config.toml
d_mlp = 1024
attn_scale = 0.0884
bias = "all"
tie_embeddings = true
lr_mult_qkv = 0.5
beta2 = 0.99
grad_clip = 0.5
batch_tokens = 262144
Each number is 128 + 32 x the weight over its row's rms, rounded and kept within 0 to 255. Layers, rows and columns count from 0. Numbers have three digits each. The size before them is the row's rms in percent of the matrix's.

# down: layer 13 MLP down (transposed), 1024x256, rms 0.206, rows 806-830, columns 128-255
# up: layer 13 MLP up, 1024x256, rms 0.189, rows 807-830, columns 128-255
down806 094:114130115081158123126089115084160248111120111119142129111078135138146160131146127101169167113111111130085094119170126132075103108121137134098055161101089082110081084139107094116120123107143133145134110151075127185140088110173109187131126135133136145136137149139196132168107170193101097119083091140092103118104115072100170148137076119126132131123129116193143081146116028105160144115104
up807 088:149100129120175162099167150113114130123142112178149118135152099104100073136098109206171112118170118089106110138104105168112078167158065096139130100104133160090133113149168144135126136071094063083124145143122081097131133139103118111183095126160087096138090145145072116215139187136120142171088134144080065164100193093125117173158126133145130145124165129055119118131126134156100092144114
down807 095:128043163135163109155121162144185203135164127110100109093108156165178076099133154075066149143192083159111058135149119146113175067071146095106162122159157128126105134117049176127150077119130104135096108063096151152162163091101145133120175101134174150175131167133178113120083144150126157055090104119136151131136086148127109153155111150120098121139139111159159113114131118103165175180098
up808 102:116153136122114142132100113134125098137089176121153176096140091139126187169110143142141133150075100138118117182179152181118099166156177077155150178129155163122164114161113168157108111136090068140150141134170128119168070189147109102190169173128173136187116147149153079198111168175111142127113190129156157163152141134140126137158075131122127098131138133141112168113185131179086129114087
down808 097:136116091091130065192096195110181150160123114111138155170104146102097130133130105134134104107172135120184100056095208113137111142126169112096120152142090144154114140136127088105103084163108178066143129088171149119110185145214113139118100113148143105122168135157137157127102116182130108175161120116094084126107161146136081053061130128111125099076173116067112113148057152091126115094176
up809 092:104102167102142100142146167140151141153109158121123179124094189137112149101123151144131087093151124150096175090104126073137114111145173111135125035131107106099147102160075070129136101113106093099152174089124028194122138138154129087178153117137127109143075139030107137099135207152112149153143129135151164146128090132156187170091146123132165143073131161140136166108192117092124161178120
down809 096:167116090108090097145120227127120173145100073139141114148084081112143148071123107150111192205138147123119066139098159106101142202155130135155156128082131168107114159080104102114123167111113123130089179121141184086111070141096129162162141135104116080171167154166120087154186131187137077078115085145174163122169122113145105163147112123076129141071154121176111111143108122133099111099117
up810 094:046093181095165143147162108088115099119167118112132152109188101136094113134132088106131119167149149146164180114171048142078096105108132127123169074152155110146062121083092163147135124153168148112136130135131138136173083134122133073128176108074173152115091106165093076101109136091098104085137140148118142107186096052142094159122103151111149119161151156143129098141139068151107160190182
down810 097:111127148128158139128109131181139118158115146135086222108088085118117135109089218090138119155111137156136137115133164171149153135103171125134056131138091106098144097095179074113120111109175117073113100126093105080118133161151099151124128158131121063126123096164126130170109157154170169186152087100075086164074146143129135091111110136138120139098143126131149105149141172137139119131072
up811 094:104108132131100121152156167105115124130137153073107134108120171074120125104094099153164164074189132173126114111123125101169126151141102079104149147126093073098148095118119146072192165125128095103154087159112166157093154081152085088090088055039146127109213153112134151106101097121107077153129128142130112130195114118096094065062122170088142166104084165115151116113146133123117068133148
down811 102:108115106103134126080162095133102029137149129145127127142163150170184087166149127161192097116138150142147107156132086194169076146118067126129075163151121116150132181191137179135158180100115114155104103170088114132122106148180153164124130118192145167181117098150072140098191110047203133130120131090164159080070158093142182143197138083133147078118134154184065136124131130166123111090139
up812 097:131101105124119203086129124104103079104063104118086110097106111153126158136119141107142150086102160118099101203111101161153121149173114137107137119149144102142110116079127109202200124144118118138119129115069117101129155104176131100087189185101146108104092103119102149135084139143139155118114147120183159093103088129095156115218128117111171123074129167163075124157140142064163145169133
down812 100:161155171101119170127105144184116159140189106115172069126164113139126121095112110175106127132097052087142139151094081126121150149136123102132113112110160147147179147142086078099101093186103190140125144077120089157132140109106141112206106096153173127089168122098092136149081109118106131101146063130145145099167113135118171154072089169101063102161127100090183171121157173142087110110075
up813 102:101155143174143149086117116092140150105111099141077142110073158114098165124167168119152124162126137116128138073136113137212139102129117159150127152124177120109031069115178088148169118208152148140122165111104122171098162117129090083097193120179067180124152151147169078157126125106114188099139131196156162071140130147092141125140117145092086159079146112140157140175108122087152135150148
down813 105:150146095141106056126154171124133167131130079161071157055133130155136096086134117146118098094138119122153092124138093124109077148163098135134131184118128175149115115156147140107151081074134152139132143172159086133181092083112086150127115165190153192163087169118176058091219122104105142118132127084161187183131127118119117185149153086124177090116181171116137131073124129089139138163117
up814 100:187117100118126116161138089171107053124096127142142139185124172182113087187143107134078111087183168159165137105102174091151109106175062155115092132154133179125186124174067146142150144147134112093127075126140183075098108098177090182131130155174181150121150117140053074135082143084077162148040167158150081173075078113151165178136128158170137129187108102134098115093161160103165086092102
down814 108:189121108123184093078147098103150172156157113107160117140134154074086121124105115127086120153129152104109118147092142175148145113154135150093172069140135087129181177142136118115089160154098143114153117162110142120157129157113172113100130155059102158098124154074166107169146105155108117140074203083101096154150163115227141139101122178137118102059104151108123095125151073126091191140142
up815 102:112110090130137083164127118077163115165064107118105136051121149168166173133135130133144180161102131110098177133152115075146154094109135120150129159157155122105134175112099113138087166131183112129042120103113096147117174127116106139130080084066156191166161175196136102147172113118137134113097112175158108176137089195156148145120112094136180107132146153151129151175128110158136144086121
down815 095:119146108088124156106157124145067112141127146183111121098125129123178211137089126146140199148138130168144110174075120158145072147128129103153168063081106135123090134124117164152119152101136124158105124122106075100104133161127113072139159128166117122179114097222083127144134115130095119073125122135150068132141122176110113156078140095111195100134157131095073147090130144056105138121148
up816 092:134172159162057060152176153110165108097136142102096130087107109114139157165105098082168113156128126141123115128162097109108134141120068130176167108131117112130140183122104160138119139122197163147036141128110192088131168135139126137115113162115129117081128153140185113099187100102085151150127127117155133133157192137126145134151081114129106155144121172103143110086131124092095135141170
down816 093:132131099098108133122168111201125118094091087095156156150085184130126122130158103168133113138181128147223130122153152130056099160117121133164166103073175167184085125095180132127138110133121115121150122134168139128092114121121108112168105147104088089149099121127116128130143122102116108114113123126175085161150075060113166127121143103117069092083108143079121092119118075151116112110077
up817 101:090097153202128094090155125161082092074092119136100139095092134090117170163105131112089121115132118148079124130062104166113163133196132187166081132112193110175077181150139104105092204146114161091144077094110112112189139110110193066112129097143092099122094145087166172144135085154129131103112101149127081118184119147156160085145045177079127138132106075133124154046097102115166185176124
down817 103:164135135150117161164082068150139183165151087051160131116125139078213142095091126123126121134159087183150107123098142138157165169112079108058167138133149097125159133055117149147112122174103034116105091150118141126117136119139127142138134078148088159105105115109132117125132111109106141090154144084151118106158203099192140151187126135111120105141185116072085177158110159124147126152149
up818 099:115142140123181151128153103125101140146166130108139126160148089076109180148170118158134156160121185168094165223142125123109125165153126121139181143113117139093105140183143158106142120113135137075153101120164104115137158144068128108171050099136104111113077163154138163105183119141174136086151124081136139184145142111107114150181109156092133067118124093127155163102132148128158070127066
down818 092:095128090148106072144198184109122114144074153122197154078125140118164128127117137129149073134109114145118148078136108128127109130126176137120124114110150156172154133107056109134108099126122172137144100141132144074087094124109161103057183131136105139151200127076142096147046139149134080184133144116129177105142088166113144139140134130113076154174135129091151131095109093165127167126153
up819 101:185154165131136118139118168058144136138119176177142133214134118073144115171159150112092153149167122133127166155115081074151141173135143154092182129133154146125191136095200155154185147153111128132107124141107094143162190093155105125153165125119134098091184103071071187113158150168089158125171122040140152120100154145176176109128118124162136155113144123128106182092085170121093170111142
down819 112:046151086180079156058120118095158137151130212137152109122171129142106163149152174086131168097103182121173175120114149112103135168052198136129111135072147114092132076128153082150110128141122155107094141096129092115189128144165131141204181139182139120107098154106179117098149150100089145075170109175098125110120179127146136113115100096108119105090178166162103037094092142147180166138112
up820 105:148183168136112101131158114125117142126090154073056109120068184111140163142114104138112098115103096133147140138106111164128146129176169153120143084127104147128132113118062145155123083122122149131115155108093092166167174073113087151166150167181134149091142130146174104142155146131139140130193144160155165103142165154094095055079166176164112145182179103111131080160148173111106170103163
down820 097:105112122106126138100133200198174123165133154125106189120118075119110112125057101161121120096141133131139143155214151117072083142075106163116126136174135164084136127159163088112125157121152212125138107189090112130111142150150132158090116132174095138084097140182124128138098082165143109090102101143122087173115134123144170154082132122157130100123108116118127148054142131108084143100120
up821 092:086146126143140135156077090200138165141138100137134103154128100115121105142111098147125125113126164103173110062164133116141148090103154064163109139109158153126124114098133100124152183136166092064093074072133198173091137180177155078124096159224165140103164097092117120114177092098096091167124133118117178142140104172187090149119151177113133140136163176137121080132112113147141088202121
down821 107:104081184174176118131109114125171138134158126122163135137106137174096085144164163151187120042109178151147182131105154115125128155160162103146135133109174204112163134095131059132193118069077114128092160109127190075115141112074106149102117112110081154075059180141077101084114123115116115138111189136081101156093112144134170089135108165092086122075110166127119135168105134140143142140122
up822 095:127178185061121138083081151133170169127138142137079154090138114100133144113082145133164125168079117084185139117164083147170078139117128139161136042162116139125137131124133157119113101078093101079120093134142096071166138171148198143125203155075139079105163152075134101132176112116104120090132167093185087137179121114091173174085120136132098123146151096189133141185134146129113138147112
down822 104:154095090103116144109111107113072075134166112090145126191154143121115121147177129115107123121201080131126137083154184083098182082111090083101196146148140107154143124147117099172165061173122140099165130129100073159111110055116141173168116192097163097118106068105120122079212110154047094081121089153163124160145110140149163102104164157064128093125144206111107158102112207115103150113144
up823 100:089108141156125120109124108077165158148116088147175134098111081131186183134096162049151136104183149105139107079094109045104171172138146142139105139071143110045145066113116081161139144130133121112124108141081126120095112104135175072101121139140179169099168177092156094117116133154174123162148154114074151079175147117116134185147119139093091176082179080162181156101031204121093147074111
down823 101:104110116142193155218109112157145113145100156106140123204127117160104089145143070156117141081155096151089142176082092120098148130095118210133142141124121154090096100115083141120110105075143189156139131151101106124115144096119166202127156169076096098106112139178149108107157100126149082111137053171081152128116119169076167150106123125151147082108079109112149157159144078094161133134120
up824 100:165103180113115160149165109128161093152169064160139102168104166139171110140166154102174110117125154144175118109114169127171109169145159151095106118117096175141134167184131125074123167122118147074148116093100093172141157141122156130137135127103136153092103125146156181141178204176121154097173104122143125145159144085076127077117138185117130131160087130147168112196174114130081120115097
down824 098:114170100165170109165032124136175174063136125057127154117074126115086114115135130146144124116141126156104148102141078123112156161106125081103144097184106099121187163114188100170141128111131099149095160115178108124105153161139162154182051118166106111163061119169122084125165103149101076126155075107169027122111164156084087141136171101090139122091104150166113192135139134143116127131118
up825 096:114140161133088131120123159145132117120114102071084162105155150134149107140106112112176088167154069080165132092083046189106090124088089047129124129111169120086113135069111068148138088137126150067091123132137057133158132122217169116138150115126125159149185131120140209154106063110085092140222111103128144115209114166125106138179148115078117069167134189194121148143118171147124128102156
down825 107:142111187129172094103145120149109129099171133168099132140126098148143151170177179151122156118093069153144157118134065170130028136144109205041106165067144181128122122108103106116105120105136100132140105065131174085152153112175187144109114147109112097162101176099144128133149148154114160138110134141132129171193101124109133096126099138126127164121082138145146146126180161136139148147055
up826 099:137112160026200127147130101155137160138128106169069149125086109113121162169139079139188101091174057135170169140073090106151120070164172106155141091117125118179059175102174095142116151138130083113108168129103076131153159103129116049101078109134129182132103138107128113122148143173117143092144131100141160112068116115116118126096079129085170168162082187137159071143076169120126133126150
down826 097:122109175153076174172141076164098126124159145083177136095156165141128110128148100129182118131080150104067101104105138109137075100127080078114089120148156122148124075130157071179116090150139138159116046118097125169119175161168153133116183091089155118134143170123121155134105073158154169122175074165088142119137082164123135137102153166169172158189091100145172169090114114158170134158070
up827 106:158099118125106155146165151212114128116093137128140178081164125153214105075065112137192117150145103113112104110104116209147121151144134087132146152109131072182168136110116092142082159154175146153123145120142139188108121097097103116167160140099139158071142171178148136159091112099100057092119114121111092105115092147184118176187200110147144136154083137152178089129132172051134076100075
down827 098:065140112119094109145087082087109101139153164121146137139113113195069109131150154180130144117148107139151134117108087115137127146163173116088113134139143123095189145139120160090098094171106098115161098097106103138108135191174160089071188091179097160124130107139095037125169090128149091169148122139122138116143126101028191156094098197156131139091110103107137160070154109185118127163118
up828 099:140101133105113163171121093119127078109102103099113133110104145106049151131200100130086136122128177178159159150115164132125120136125166179102116161118154185100074141172140148149151125148135081110069105149138134100152136137062109065100098125113164143103075188102123146139170156111109091118156097178140106091150130075115135096128112166159117156125116127095129132143170154104116129185155
down828 096:129179158113172142133105173131103178122130130089138159150100156166145127123189125073096108130040174128141106147115124129107155128156164137118071093148130115113107100120096119163088103102149124149115109131061138166133101171230100137098094156135092144136183139140104131086161105170085108151166130161100131140131135124116156136038166166160058093105132146145113139070115154120145077118135
up829 102:128186131115117107187112119122166144107121131098147100097149100039115095101175168076129185149092095121077125183133097141157115082172075126088157099112132108133132096059198168157166178159193155116105128097078105172169132097133154105080180120077120140122125177116139153141185118080168169124132136187140126157149120099154117110103115141098113168171085172136115166141148086169092129156088
down829 108:071126115111128155144101132204175123117082117137179146111166111109165153101126147108106073125109151125122048124145170138122137155118161156109097146190134096118081106136088139109107092082112051148111162154117128095222147152162132177154109139177127085116178083148168163138118109120097115090134079155156078097090099106167156144078107110120083109119154098084144108099102168086207135145143
up830 098:136088168179135125115105139077172123149196098070143135141115111154110102065093105148122111083124183114102130110067105159113102106109167085130093118153103163101163120141101165176103141128074131107101150129159103116093123140154070131141131189100132101130143166043105186057148084175084083142083115153172121133130168117153163146157158110133119114219218188150113071127090134106189145139159
down830 099:099144119149114142079091050183076116098125092108142148141091128094117108121090053130107111084104047135094138108171123113135125120162179127148075096068138096147101072122168123108114161198174081109170122067127144118134145101115142198173168211139216163125130099171106142139083134143112160081145100120116152139132164132131134184139112130096146140110141157125173134143113098118153164161076